Each number is 128 + 32 x the weight over its row's rms, rounded and kept within 0 to 255. Layers, rows and columns count from 0. Numbers have three digits each. The size before them is the row's rms in percent of the matrix's.

# layer 4 attention query, 128x128, rms 0.2, rows 116-127, columns 64-95
099:096124089165158190172137139099133130180129142107095096166148097061164141071161175118141210131104
096:183145093140118110146135198125112120113099127138068079085102112097201125138109123139088118098153
098:116151179176124116111115108151142121086146098116097093147132136164109101178122150128113104143089
107:119145112166187090120114186187141100229080113123106126113166092093098089156131170090130187118124
088:111101174102161157155104132082203113175083109090116161146112148096089147151176146131100092083102
111:134117131079120137052111124105064111188080119131098120163155127046144213152124158120100108118102
102:139153116129177082130139094108094122186157122130105161139087116158123111188107128157123086150116
106:093176110163128107081126174124120125080130154166115167166056148111114102121153130108175169187130
108:173110121142117151126127114131107162098145114145115156129184171058094104083161079129137114048138
105:089164147093131168116159174091155159120162216131126097145158068140161172090125121159128104105147
115:115124197089133110154126093093096080169093146114148133166178085182123059175085062087093131184116
106:063085173159141123174093065122167116139110185098122165138097152092169103138149114077108151132115
# layer 4 attention key, 128x128, rms 0.199, rows 116-127, columns 64-95
101:179163068161133129110136106187181130089141151076162144051082131163124111190151124115090114087121
103:109140113153117130100073140145100145157100122169120174184144095108108072105132121100198107122134
100:209139141065107086153139120141127115173139116152138146122082096092143149126146079103169088160155
119:179118086105124112148177117110080142111121126162124059185133107100152111120165114108148146174080
103:126071109107165142112129130167110141101159167106150129185136151130133205178147142105077175141149
113:079125123095187107165118136185155108117183128097145173152148157120126079161181069187142138160189
093:115152101152136134100147138135141123082103121128144133084148078101076154080116144141094111112197
113:137164084133134134120148108126107168134152104159142160068147134115159097166181175103147095116131
105:118212124155094083125113208159109148094123081133137165169105069116161177148087142105119113138149
100:163114158147103144105177097135178102157115107208132172142092172102170162143147096151117116141152
107:125076153116193145131149153126112171158162178110083149132145145061165149138147187119107094088162
108:124063084138148156043165137081058114124176085170103158108174110180095146141094125165129153136143
# layer 4 attention value, 128x128, rms 0.268, rows 64-127, columns 64-95
087:113083141054113062093113156087097042133118162098116112065142169141103151102096139103159115174127
093:108136154115112154193118114120106132106130079151070090131175143119123219167148157099157147177083
086:101103151190124107153191144098139164124174162111113146110141127134077155127100129149131192173159
085:138170123149086159156129123126080108110181171137089107123167100084138142147117195127150130137155
095:090136156186122179131085148108152104132092133107167131148141160097075137122112131110128114184110
075:107110177159105105147092091168140066093111142101116160180103130194071150134126095106118098214056
085:092146139129083134143189109135108134132102085073123107161177212133095130159121152139146116117100
089:193114083137128113157143129106122108108112093185125081116093128134142131142151081200125157130138
091:154147108148126098156115113110126089145135150144173149119103138118162156170103156162062184121089
109:130179121136090134083081137102092079132102092089099104077141105104107119136173133139169136159155
089:142178120082117085203113114133117128119173174127165091134127157137155164110108129101080113088122
089:148160170123119123112086067127108087065114126125154121117116198130119111190090174141093099113131
089:141116163123155138160103175119096097180178147121123144126148149086115148186126171161120162127106
087:096100142092162165096132196107100153192160073084108155136108102161100130131098064146152073181168
092:082126159125150128114109143099155195127153089114108128136153185148117125128115069075141156143141
095:148117132150174136140094158060076174168129105129138110165136095088154106186107082143103162071188
095:171142167131096101173131152090090131155180112122134102092094142151100155109145191148136070105066
094:154130111122077149090099180138110137156150142125099127149109124140055127107097162123143127091106
081:094114100169171152145122083108132148107133098126128104124122127143134136130101065130104165088131
086:132196146122130122137156168117148147151121096115118095141134220117139127152174185173089145117126
094:118135108135121141159087090105167163130108129149110128174097166097136101183059172136130122114139
093:133107112094128037132147063110124118114110118100096156133157127106092119178132122108084091114071
094:137098162138166107157123125066120137105065112145147111111123144126141078127175206132134123159159
099:103132111143132159144099151136182157104118171112136113149097125124153150104166126121101177139105
097:119175151157201127154071161138100089123173127071131160196167132167144155130117099132101120130160
096:115115130127118194167100102176145139082089080076208136128152177068124144104093145133098145144051
102:131112088154142157153141112148040172138135079049119113134047114158110082155126114037139077169149
085:125146119130101133101187110086119116164128108085066178144128155088114126186183059112129063180136
092:142158067103107119073207131142056135167113207078176036132126201126103170154084153099128148098095
084:080148122152080126109152155065138162121135041106097137094089123188145129057130124127136114149122
097:191132119139114157125171122166108134096126079123102148120111142046120133086124172123108137134065
098:190097191095102155104124120128165084089108101145131165109143123089167122128102121130132088171101
089:145190134133119078122137191153147095041145168138162115112112149101168096116108166073067076155107
101:163113118143156157122097065087097148107090111084099162105090119100121135141104158118091163140068
093:142128176143094089143149151110134180108170116081099159156145124107124152109179118147116146106127
100:202145161138169109147112107124166117092076104084160129119134119102168087124062093140132130076161
095:150174112133161136136090166198104147139093077090132144118117101083139102139115068125117087081099
093:175161131150141074117105126097097138076108179157127119105115164097163071101165125063132108144118
088:162127074126127070106145099187132090161137144136132142074100189120147145101145139162149171115154
098:114105140099091166140060167168121130141161138110156185136090154173135134090120102168103080111114
091:168052122139145172090136140121136095167137142104134107144164130099101145120157158088108163108113
092:138096179101093161191098075136103085150073103164097071087095097098069095155119108176104057096193
087:071103112100122188125130132208114175118150110118133102192158112070152089139119134102122146140086
091:132104161086127140159144140083130079121171147125126100184093166111156150118098144120134114176144
094:128128200161157188090113057098125161140138121155160155147149084137147093088124105102051099169155
095:017162123118087085140185140087154092170145139139160131196205105116070085101158110133093065130097
091:164119158125135160167108168105179144148095115108139122173118157143167125148115085176210196144176
092:136113127068096125060075101118209146099113160135175138122161042149151121136103094078101157145141
093:149094059147154128144087139125037115119119143124121177147123131149148070092172188097040156084163
095:074136100104088125118138173159121091106129128113151105153145133092109186148200077099130077085104
095:124079201166112089172130189202046095117099111115196082149135108106120134152121115158103121129093
085:078123181075098105136112142096093135173194158169113131139137103131149129110187089137172119129159
098:193127068140149107100114135138071139071188142079096106121161167087109101069155097089132147178111
093:149197136168127140142112177142181103135146148130171166135102093186116158160116143153188129082132
088:101055127089051186125131074138112135175132100107119141084155115060119177093100131119136166124126
083:092071116133152179114090123165091116130150153095097169116177120124131169121157184135138112145139
095:133139182105092123073147060094149085116166153161093176146131150136206136112150139145105081113109
082:145121105155151137127202087096131128087093106114082118123136127108163104026168136169128076166092
080:139130075107074169172112081107156114080124121075178147097166115150178088152124126114151118113144
098:174079127105092125138122155118064172118125141120132108090099076166175108151115082124121102073051
093:152140155187182095112093120127097167081124192102131147110136097053124154187169154156124116099127
086:161112084122124084081109084141142116099142141112132118106163144124094106062138108127082113097188
097:093095140145149114110103081109117071187098127096157155140134102135053128068109137142183078169091
088:123124151168160120144163096166118099112126082125126151111056107083147118117150133137073052156096
# layer 4 attention output (transposed), 128x128, rms 0.377, rows 64-127, columns 64-95
087:117161157115164087161180110135137088148104126141145119115091045106147099144137066137143119124106
089:142132099156125097128122163100138159114101094110115120109130096167141090100167198126180101143097
078:097113152161103059120057135116070119117135131134133115150134154091203121141130148119173197177155
088:101162115177110138139109142170108176076133164128132157195102187150173121090123142088199087141102
097:093162130145129175129153067125131128158166161166106087134137110140130135188158160153107139138117
073:153130138100105120115136195126127155124124156160136088108156157099084104173138141090090142172148
085:172123097087154121117089129111102128132147131149159119132156173120114116189147098100086127135069
087:118116195110162139145139163125155128177194148092119128158090087135110153173113189172151154112040
094:180142073149101131140101152087122108126120192133141145139136189153082108121157158129146132141126
101:091075170160067088120141155125126124113132121149063089074119118143110110135157093164157139103116
087:122166165139200140142114084146100147143079182147106109114117112147118089151130102118113121099133
083:176110099117085100117091092106144100156104096208163156061132113126058184111170132104136150135103
086:108146144136095133139103216136057080161153172130091184097147169156147134091151137105106105172107
084:141101148176156180119156127132102046107161152124134102173103146158131130084154129123080160188119
091:098129105122171168105084088107163110088116134145097086135109134150120127165099089098124095116115
092:103100120161175176115077104138139155107134108127144163139117079126146153147136177126144117199170
098:147125107095152047196092103069112132079080106109116173170140138129157115090182135063028087146093
091:117106119134064110122117130161124142146134135138127135134150122108107122139132126101153186099165
076:117150129188163114114120108087152099173178075116150183084175107179101159159111147129069121074146
086:160158117066115165142109124106118163083117147121058087110128129125086120122137123106090094081132
095:162145083175093126157121127084120094087108100145158179067119114172128147146110116149194102057102
090:118112151122113104111110139120173094119133090139140191165154133137108076128114095139079093163174
095:104095106125178127149101143108114126161104118082191130173113099080124130107161152131086080121152
097:145144097121138081125107165089083149059155152148110091124149158161065181110114097141089157144129
097:147142081108171150197140113119095155134131160103105142138111167154151121121144126115160147163139
090:125105084103187105120070078113088127115107129168135059126105163109097145115120145173113132133069
095:108110122108119120100135161106100171131131114120106138176155125185154147119111110060125108151126
087:100093149113097145149170116127131057122134132171115073148138186102122074117157185074112109188128
087:146138130077109152191139116136069115154164126144153090163156143102130113182089174150138059111144
087:148156126105066088116118111098134189106136162118152131105069101090160125177146100103130151152103
094:132080162109138102127120137174072137105166075168169156094135098112138110154151148176124135118138
097:125099167085161130125142100116129131135161097144214095141113055067120143072138142141100167135136
086:123168118147092084194109134190180120154127138175123133061089213129114120103111148134109095069116
095:135130030069201125086134123129136165120162070163116176176092093132176148138152138119106077190149
097:077176165133175093152172109105070193098175125158159135100170155111098111181171133185088092171120
098:106114061183110112110084081119189156121100073166176100079100105177145078186146106136145169152139
092:091181123136066180147118155142128136100130078128233106141055095221124134137111098109159081109118
088:131216129175150087151147124085215118133113095166119127148084099155129155120129114126093072085120
084:172098155092144122059172106112126112149134117161080176092135155133149072106134129134171156166154
095:115105091096157150102135085139115140099129154128182064191137139148154162085137075097159142175107
090:044129135119153141121132152175094089136125138132132093146157123045174109148079159133108151093130
089:137092135148111153144145175128215174174119158076133115159076083116151115126132157163129144109118
088:124106124102186157150171130161106149129175118145142084189112136139097175119091133115144069158111
088:091143127189130089120089163129167116136188176189126084133158112126160154155080122140114155122099
094:154119140146126151139134047110140098146131186132157170087162132094157081128117065100095102117132
089:104127129138092133110130138102078143139152169092113098184160177099119110171176103104085117115095
087:132130148137140168069146112125164175158083179104089083136143118145117175129127184130173140117126
094:130099156152146081152102080137166115087108121140143181155110116157077145128093128133106187077149
094:144113117142173147171140140152123135141118157159078163148113113124118148111134082082090194138107
093:148135157150190078124164143165135141148156111110147128174112181133038116128114163199111113148060
092:156160201136146129162142115156123149142159211111077095115152133088132168107148132108117113128070
085:082081171187111108130130123098185149127182149111122181170133126176152128174128159124110146187115
094:133157122060152121108062205143070129163183085196180152105103136151169135148154123100139157131085
086:135129136235130154097154140118102125082137105175146086111145113093123124109147138122117158135112
089:127049145105155131104123136146079125139152129095113140161187098121155113073121188158147136089143
085:093066146156164094128133151144072118115116145106189164060147141110154120081103191113086145132082
089:134157116120152131085201133107144130116190142161155156081112194064136110090143110122110162108056
084:155163153084095081133164135133195103122196044093121155111097112139138155155137073187141145147132
085:178147096154110127139106122106167119130155147138157150089097095158151110147098189181094133146134
094:114133170148120139135111105139126096095103068110155149129116075138063146081091121089079106153121
091:096147172138172090120155118110102165109162097172128137075136124081161152118136138160118068113156
084:151117125090166145156150155169136154172066125136166132097069145102136147156085127161157185108122
089:147127177160110155118129114152107105119120095119123133128085111158121169079150118064066161183086
090:115116114146130107138142167101155159143158120121121136095065198159119129129189123122128059208169
# layer 4 MLP gate, 320x128, rms 0.17, rows 0-86, columns 64-95
089:093146096160114122122100101222116087176137136091126138180127133069127133114147122125186075157137
111:138102152106116136149148140167162073129125126174156127163128135102153140121109122155144163119130
105:129101159151162153172143143225130131098149151120108166119069113068120145130123144134137126127147
117:129081138088121121134119128100139124112093113108131144155136130025181059152111109129168124129130
116:135091130113140127117167124122066142106132123155132136119178118078104092134166083092161087153159
115:075102068185130112107144160087172114144170114135133151102141095148135102096133178147134129124139
082:080129172176176107158147147088110100133134133172101120120145179096042133154167112116140114079153
096:129143153149137170094104140159138059180209136134115097173104141160122107102197130148108134077124
092:177191123093084176049102143198184100166135105172123168147139155136125096151125114166054124188168
114:099128092160085102125153066183152109124156177113129164076071147100111168144074115135075119120146
120:154142133143122138120104106087143120081095175107105155152108129140125106078101099149089084211097
101:055155100039115150129147154158145151137123082151097153112100134157130123151141057154107133148094
092:196135116114130137102153100128177157151137103190142120130150172094069085133105148101088175166117
101:137105127130091172139149128127116212135161110143171118139043129138117118128127141172086124109150
094:115132058110151070115097099140089113180130088083103061120148146140098128066107148115104159169079
101:168112135187111133078155157125138130168067225100131139133116130101148121158149117129106122094128
097:090105145114098157110110122144083100205087080129133068100100130115101148161125121098128092142115
067:141137141131114122140165114094139152168147074092136134162148121112066116089074126187094139167117
088:124068119131152159139114122193185134127092120098124127074144119149157118061119073116190131099142
102:095146097123150099122137134145130075163103103124099148105119120125177153133156104184116105089100
094:130136148128093134082186082090155140119155097174068059125058136162117070170128159174082153120137
095:175117121143091134074137092062108103189118142148055181160071112122134102165170078146143133089071
114:141126105098188121164139186121125057098128115113119160160129101086133099151072151128125139144076
109:108183154145082154079134156113115134082124168171106108123111086165149148130143152168136119214126
087:159083136081070130150153077144129116179077103152136165100139149096065131136156127127130137099126
113:100112139187160149103126114087164112091092165111110051155111163147119124120162125173104155198088
105:137099098157136152168124090140119054151111115166143140129133068101154109184113139110182133089144
102:109142140106117159155105140116105074103179140158141121122146153067170132159142097172143130147120
099:105119123152123121132138110106186168092123094143097159165157150152109161128113202086123150158140
095:143169109164134123079082085151141123172131098163101110106098126123145154094096079133113119156144
098:134133140127140106116121142067155120164157155104149039113113067108114117120086064109145179094113
085:134189119049124086111091162165123128144132158130165112119156127100128121102078128065127147142038
108:141185117154150123107088184110171168132104184101180115156156162098133116099119147084121121175114
101:148136103143126125107198106121124121172096142117147092120107088167133082091137116153145075204114
108:103158125097119115123151111054151142122111179177137102110094122092127115138149145144139096093168
094:164151141140148120070142092124144085145134141140136099145116076140149147134110128096195092175155
091:111122178114120116161097101157171123117096140173097117122162132171086099146130125136201086177140
099:128158106145127150105095169159110054107106068108108149156066167126161117130191119163134132117131
118:155143093131123120166150123136168056128068165129113117110103133138142130114058102155157106135175
082:124146165138158151148198089117137145133093137185139129120042163111160145120120176125082087114170
096:139123119100113182112135068134185065112094190078158111117146139143085130117142118169194145135090
105:097052106169141108111092071131130185131138090106051123100152106080108115126111087095129106138143
087:086125173106184095143149068165211166118134130126079118098144153142131151096122122115126128148139
108:151157149097150142098102158154125074164131180116140149140137133071075118159117173127159108125102
095:179170135109106123128162162150115128103150092134141105152076110146142117078107143177085112128155
103:133120112135127122085119153184103147163146137161180183132097125120105090143106170155110096132138
102:149202085087135120138170134148111158185101144197142170136116106114192140125177086125112108157081
107:143150177121124194178101130132113115134131106123162151171081178164109089143084198154134158164132
095:096068055099080082060108113085156123147089117107086089107176133155141140123139146136118132133177
098:109107115129133121108079132118145148185152142141121157136083144111111135097160148161128180100162
091:116124086154111167090130158148067116158099116072152091132159110122169194157142124111122135138128
093:132165069135128114119202174122147121125137094115142151133170103156100109174115117166045098175092
089:120077167090117131101154100093070165120135127152155137174164132117164104109140136103149074087155
111:171079116115114136063107121130120115156041118118041155151142125140162142121180142176097156112174
093:161116092158124160105163111150097098089078075158106140130152169146085052176190167148176109128149
083:114147124130153170120216141061114099139128147134066168143095111148097147161127107113197102119156
105:157165058090132164144198103117134051132121134120169109081152141109125155078130076110125165117078
103:153174134133117154109126171131132078173146140108097117155107148099118171123150145114129126127161
106:116087101170080113093100138188122095143155096147082098132145106090206152120129098111110189118109
115:175134105113119170106137074175114117073072107126180083134104159117161137079158126079164159128144
092:112187079048081112099165108114133075121108132125123113199129132162155139111102121144112084118116
111:093133128123132151153160184104143074113124188169137104150143146095102132079106132093120130119150
130:193154078121132152155104161153144149099140166129116153181088150139037113096098155111096154095098
120:154103132163114111103070097094196158167099118132056124152099165112106130134127095158059158099159
125:121142172136158115122211095125134106080114086137100096127112128127118181102137141123138151177061
079:122103090121129145133124113122126151123133160112145098194156132192098137142093150071095143092115
097:158124111134149186171107160152173136146122094061053151084164131091120139167140123059148111142137
102:115102070141130163141169184078109185127125094173153117160078103133104059150139103220110167126138
041:114138094139120108115122101088133110127066126142141124129143179171157127191094103050214057118174
098:088171106155162158081171069145170160160165174099191140124142185117117136132075152094152138119148
091:165136095080071134168100172137103146158123202125111136196164094178069132123171094185134178121124
101:111132137120086169111128154108098112146120097200111143119158092102109109159146186060120165166102
094:116168054119119104103107093183132114070088118151102091161104166109112125085110120111118124154122
062:098092118106081101143110171114170123131091156137070152164158138164165124135102109038119105119129
112:137100093130143102127078139140174167105129161115129096164130117118122122131102115129122066095138
072:142177143143120167118115169176073168117175153135115084135081122127092134149079121167150109142160
096:062183131122121137203140148160180178127124163108136083163120143114058131122141163197130190178099
093:186168120073145137185088159109101091128050163151129101178142107126123179165120108173095141113133
106:144099066066154121164130086123157121143118112139101102163149090116109125148112145154127053120124
111:191121139178148133130127113123094147176132083127110093188117166169204128086141176132098119194171
098:127150093105143124189109139125097080173145131195171122133144182123093118128088119140109146082189
094:134108152131067143149111111105095138085160115111125108152091130141099131099129117101134079156080
113:089150057135056153115139160162111110176115134119159110109125051100097100122141071105132136165115
100:171172105158141129102164143115154086176146048084164072103125137138110170114111117060149120159149
093:112092119127081150109144144131111154171097148158155114131130135075144089141126113068107120163150
085:089074179127105097149124170157114190141093113151150053091106177162176128130118116201108095145171
111:129177109124137129125177149125113113147057064201129121152182154139085149161111083101068128113118
# layer 4 MLP up, 320x128, rms 0.181, rows 0-85, columns 64-95
075:148124142093146129134195133059122157107134107177130107054141152144121146158095137132090164135082
099:089180163100164134123131161093151124189128126106154159170151170110097112106128134121155167111097
103:059137087118107114129161117056113143145128108102177091078223124173099120133157098110139154105127
128:152184195146139114101145088199093164118065155175124126172125096139142143169111167122169103110201
120:136114148138095111148100166083058123126135084116085089146118095128159130134104099163052100063105
123:116178135081120131149113117169097158111093139121105149163144111162147127180178061089095131137132
101:075129189122147114121127159090137123172148090161083125080125205124075100152124143091147128073148
087:094129072131145088168169127088100185124079166107124124071179102101139182163039134120122118179153
106:122105164130119102112130172105116137081095185103079150183116111113140086131208142188121126126133
101:105136111131099103114099114138095090125157099156151147128161055134063140074114160122091112200165
134:148171152135132149133117124067149145143136157148113133131118164126138120106123175118141101179097
097:199129116212185099129160080118133123111133134103065111161118107156109148081088183096115091142143
076:175155105093167152097120099127203133125154114185143096139139183096072078129109115111106172168138
097:074094095126136128136137117115091129120143160096104154045159076098117115152112141160171158142123
115:096079108141129115160098119101102082101148107097118130071068097101144083145152123127167111114165
103:146122122176110188102108176163091111128121126155142094174118177146129076159189123144074166099141
074:090120123118110134107108149148111117204108064115142082094133119132128123141123126083116099127081
078:126109160139116089153100111140152095187049081143114168132088125142136128115129124137103163093122
100:164099172109126125062123207126110151066112206136148118095135119130109045172085122143168132140118
101:109133147122123157112107128111087130125149128103142091126111161091103127116141179077151123150144
101:195112140132163099118196140093114198080072071071106083108129161119137107162106151132092077110104
120:089126124122081150144170086165104140201113152132126163113096104146112147184111148155155141029115
113:176115118153155099084134132153109156159118132200099075088128151167098161144118127146119166101156
113:118137168115155143140148123115107140069119119112127165125114096107130118153148125125143140143141
076:111090188185108149104124186112179131081118129116117114142089134080173145095101144080135195196146
106:123080133122136128075119119100101171068165166152092160146114152104124097136121112123129170162052
114:087086089117113099146096115176153099144131120113073089139129144128149140180143192083150095109137
120:150081113159111091196151129099118169151123145193078177143139168147062097110162121120134126124099
099:148162130125107041129094099160098162111063156078196108119099141102150167127157106114112067117127
092:114121137122122132167173150100112131079126158099137129150180127137120093185161183129142150093113
108:113137139135151183098138127187123104155198100142171135123126177127109136162132197145109134169117
088:117132115049104074079140124141137118124095134152132143144114150138106144141094074096148113164107
109:126144168129149187112129143126151128130144139134110132154121131100104064155164086138113216126161
090:086117131134145126106136083121110124157140159062143112189119115170114066152158120120159075134119
114:095103162089147136135153065125145169107128178112182154150134180119154114120119148122122131137135
106:160189113107081127102104138121127090065142089121103152129148153061161165126153123082137110136142
108:163138164094122122180111071101099119075159085088232121079087184108147221157144085102143159091111
089:116095169095108119161180134134115197154181191177088070126119102142100152112087145084111139150124
134:101114111100195148130137146132183187119145135176150130168113093121121129140137100082127127048141
072:121083085116103078120072194160103119124169116043101128152159078139116122139147091164157165167106
088:118137100145137086142110177128110196172165102193103142099171127141174076163113136101052120146139
117:168153112128114161107129101163130153081137158098116143129153140120145128106083114082104124179171
079:168155087188105100132128186125055134108110150114112215169117073145133151146165065192068075141109
116:143175111102124155144067143173068134142135172157109141151138127088097151123135107104166107153152
114:103056097128107106123115091168065099145096126064175097083125153087111140175097119142141109150083
105:071102090103080119102136097173081142145117116155168147140105168084128101160143162157139122148136
119:178056115118089076109051088134082122146164051112121119142107131137109147098162133181108126111152
108:148091111141114157090155133074103161129158129099139116129112174121128089095123047087064130167122
106:113104074123049132116109136119140086176150134099129111116164135117115157163180161128078080162173
104:073122122125100102088154132098156088132137123141130042102125152189052142177113191124113148095126
098:147098119146149147121161130139123099163106121095126133120133101162155122134116143156092113131142
109:108072185138129144177070097117102110086068161066118132168131142106070102077134083118136146091110
090:150167099141164136128082124166140150096120141105076153151071160107119151123139172169108198103113
102:125161136117146099192122126125178127096171158112155142159095112139154112096107108138124134152110
092:135123172145099054113050150110133213065058144127144125149154073157172113125114127092119121136116
068:128107087168136154106198152094097081126124151112076144122073123133082114160134129131178106157120
116:179132083078146128106111143119092132159123072095130100121146101153091129171167114172120180147174
099:158131111160137129095130127096100111139162122207102066154063126119197113142129164116121197133123
097:118032169133128138130192152158162097123109085132138135099151120120152105155141089101111126118121
112:162098141193142096161101125159126177140130127049047123029099159175093130134083138166090079112106
091:146086159167156139132083078145096129115137166145086159107146142071170145125145142143135157157080
108:171128158148160144131103118101115152172139102105092140143163119135132129137072146179146108093127
130:129057155104174128119112103144095152126037070070184162105164127112159143211161124106144137153155
129:167064121136117120090122096145201096170120132152086135156156171160082099129122113153109155134082
126:140129111107151166168154128114129085081095147103107091119113117136113074119178139166156121118107
071:132121095147143124061112114112178163110146167101120082147134170099036185122152124103084170164151
108:114072105149135143164121132170152103123131146116159135118109143137107105167132073153115122160088
100:134121107100143122134137132084102120129135056147181082149106118165111097114162140197109159144143
045:123080149124106138129054139112192144110113151057152164097086138100123079132120103129196099094062
093:098121104101175126092136029108149126134121147147094116134154151113065131135047134130123117092157
088:119120098084116135166092155144135126144143129088081186143205116148134114130159072118129165116141
086:132156121124138128180134103137164163091145150064141090080114157146143121097114090202112111124179
104:159162083119106076098076072189128111040099084141104110141149133138091169106122110098122117145146
070:095094125118137049210155049168142149140123114142140163149163178135140102172093162116128197148084
127:066115091117061106111128143147133135121150077072132109126157139132149168092110146207095158126150
082:138136095119049060070122122111118130059114164095050142134124135135125141109152148092078137132119
081:176082118150119132066110122102075099147137106118109163080121102120180161136130082074110061081150
078:068057126181114134078161109162147155119160108102132113085124154094159079115167155099156131123136
085:077055083109164138160115131090112117115148179129119121083117091163082076129100142105121082141141
104:139161124167076129076124151097135115184142110101056067109188123113162108123098177133084126182104
095:114087221109148126129150100154161133073116133129083108120076093175150091107120134154122171197080
079:119113145129075134174110143108114102099164134109130077117080106139129124115135125107128082174085
112:130092121071188071141140126107114104094146139149106144168141186132174123126136115158117171085153
097:146177067120162091063144131162089112101112083053168027138156128120110143141073116096169141142143
086:158192153121226139161146138091185082124132099084195090118107116173126156088087139164165157113131
073:140156083144135135142130088100138081127192140120089157154149082120089110103156136048129174093111
# layer 4 MLP down (transposed), 320x128, rms 0.147, rows 0-85, columns 64-95
088:125104119094083137086125150108119142099101113138136084133122190146119079087129114142135162140141
127:114163131146148129112156112152086149140142114107111118127150158169114171145118088145088076208125
093:094191126124095131093169047133187160168096120166112082120165165123163133134110115138112058153126
096:135138163081139119127079167143090131085125166109212127158110125115109160171103160097131133105169
114:088115134104156115134163125228172133186071130109113180130127154116086119147067136090106100148140
112:113149119084134145111143139149133167114102206183148056062137115131097151169135130144133092160200
107:139168090095131137072149085135143107159139169111107139132138071178098182075142185116150117115173
096:188155116158133139154160129050165159109097128165120076130111162098089119128132192106114106152110
101:135140129151110143126074095104144094121122154096111123159192099164151190161121100178076092168124
091:182158116108099175150135186143142181146128130120161163145084150136135104124128093139117171102159
095:169149122092154067107117151164127128183075151186124105117163128110098163098147160078143054136133
104:145159062155095117124133167125103107136148095173088149150138107119095087110088134076111126126179
104:168130154070175112099131166071127170115125144121144093105196140156138091111075156146112114146127
094:175089169109116126117135085117181121121119090149155153131074132067094162142092119157048100100117
095:128062151198118138124153188163098163149114141164050138166070134138120146109151120129149167090163
095:125163142129136139156153128094144132138092098172101117146126091123130107158118096192142135107098
092:143082136134194143103130210112101195148131098086120138188154114176129144137114138085098151118160
075:102130141101149120123133118151148142135081138150129076183200155114074134098093140162064073084179
090:144165151159069151104112174144209180104093136117182152128112122112133108099096130083127110132161
106:095062169148074103117134147107086107126097134141087107167150154095146090085079132129103123071118
090:111096119095091118112142143162135162126156164098182138116131099148128135179133201145152159068159
108:150078102160093030068158093110070170145132146113145185084107117128094109114176092086089109105139
095:134164148121242086139091144169139120149114200201112141097180121060105126143137152125149078108161
098:193106184105138090140070125180156159129147102077150172180129084156144148060172141093103179134177
078:179126096108083057069145166144144116132161139107070160119082088165140107165113149135178151086133
109:185184160166121113128146111041171142141162125137153111096118116078117207147158098139145174139127
100:127076139097175156093132094151147167181141108188123106149108096183121153116140131130100185165119
107:151114102120127133115154128162123128113137074109119097145188158124098135093075104128140136078168
087:162079124113051089128158144144173070085120148139085155138152089132137119152223205172213103115162
093:132099054134132157146121116115152093168126203098087096128067151183165145163095109151139121115167
091:133122157100121140103134084186117084054146120092075125125120137112165207149103160116147094201071
106:127111142121204104091077162123070142088134179165138191119184100130175114134143115102123101138118
106:145174182108153113075084180101108180150134128157148173120125131110122130100178128092131153096117
107:128096181141146106161095115118059149173090143103092114166119180116100091103143135114125113102119
093:136144074197137161162175169168093124130180101087121127071099136196174112188095115127133145118151
089:111118125083205169089170158134157154134132171055182104102119137116112146126094145153145155147181
100:140129134150102145121160117087107127107138147087092136082119162147182122123153149169153117181129
111:056145081131209148174166107153132159134138146167132076125159145075128094147012116130069109153096
098:147162136138146110097154151117122108143144155189143073083145134118181143142101118138129091095151
076:126151142137000104138121137161150137123063142117082177112137152114110117123116131089154022093114
097:112126132129056084169118135137138153125149098106160159134089148187153132136147143096111167130062
087:120122154116116187126127167126116092106138163123149109113146147054126071118155142168176123123158
080:117144104071097136165108134141156136134073166090094115142187131103094069119096091168102122170144
101:132176150116115060102131142119084164166078140198158180078168122118056110122130150119150085117101
101:111171103129145193128126137097133148170080188142094059131169135078095132151089118094126157205120
099:185181187156126121136099168200086122072135128119126158148103130141125139140129109105145169088155
098:150165107087116119080137095126137113135107130144106119139189205163116067111119136119079077090081
108:128148075175065114098146130126151135126156162031151145202098130155110125170143100155142165134147
090:123176129132161125124152107127131142128116170136129108179146071226140107084113178081138122144096
089:110164129134168171036119079148152170209114158127155123150133095146129145161153120108133137139143
087:122132171118228119108166120133095139139079144135144144131127133124106121142090158141106060211171
100:077165093094070137175136122141163099091136147182145071103161137068162143140119127117093155147146
083:082120171134180121126161191184118112076078095120083157120103150142122147116113094118085125097126
094:141109114129000141104121105103126113110149121097111122166067132158191137115134076156159145133142
085:131147149128112070143138083095134136158092092130115136155131098068206114138064153134109125203126
091:090105120105111096204081138128155158143105106023122179157122116126129124115131108168134187112124
101:130062105111098121172123081124066089139148131128167088132118105135182142129091107202144146104133
097:150117118074130114142144121117180185116164168052118175178161154204138102172112128151143093153104
103:110120186138133105158105136123067152122173126200042105111130110122165142082169095140167131094119
108:124102088122071171142137150127130131169127142073127088124073151171149130128108145101072143138129
093:153052136098114200163093096138120111121129180092147114076130173136130155156114124165160134137116
100:115173117122094110142126094154209133173133067144157147139093127122124147190100127122114138092148
135:085148045169138144124202146105118151154097082087047089158087146096125135177097129195127121159117
155:118125162140138105177126124183195158117112125121095178107078120066116105045141135203131122126114
110:140156130113137157079130150156129146128110091155090094118164145118075121100147168125090085151167
075:108086098124132112088125163071147131142183153085132146098121163169109168156149157135085178153116
097:127165117080157102129076168122164119093175152087147187101122134152122129101158124133170168097142
130:162092111125126077166188102118118194123108123117124147144059116136091124116210145161144162119140
042:083128141115135161123156082107115155164143125165175111192127176077140112116137109144135069069108
111:126097128131140107075154143094090130111170138125147140145159139159154167077140104134130122093157
096:147086188132105168078161105099123150158134099137149084121119138103081133124153119170135115105123
123:125102097153126127106179109156137084174046106077154133187104187129145082165085065175152099098120
104:077091122091141080163093133111131148121140157028105150121108175175161080066104157123116146102138
068:092125156108096112133081144128139164082131126132150184064118099162167126147105167106178129084078
094:123165114092099151138152128103109111151161082112167166155129153090111093135117120113115162084132
084:127116042157111073114144180161118174111087174122141105130147090115098137152161119146097170190128
098:126144148142152127136132099125118122100060174200147096237100132082137114121087125183116106117112
086:143145160128152085115117091150123060119121126156162070180171112103112160157160096185133126147075
136:096096175081126164168128145142159158139173105079128165115112097152136098183127126105144107040113
105:174097118158147141093121107093091171133112114096141181134132126112092124134129112122148168126120
085:136154119182030106122112109118120138134169102179207147083133146127134151137127138094122107061069
091:122101151140101115109140129135116114136176093114099172157093147104160122140122130141163117153101
097:124136135158084111147160124104157069080090163195083046103147161118115147138121195064097073149060
102:075084139142209154152093142121107174126073138099119140143122106115122102152153149194095121158186
097:109139124122182137155160082130194136165098125121156145103130145143070096135101158126128096180150
079:072094127113150125102180112094202055132126127101140094109092163105110074152102131150108112168114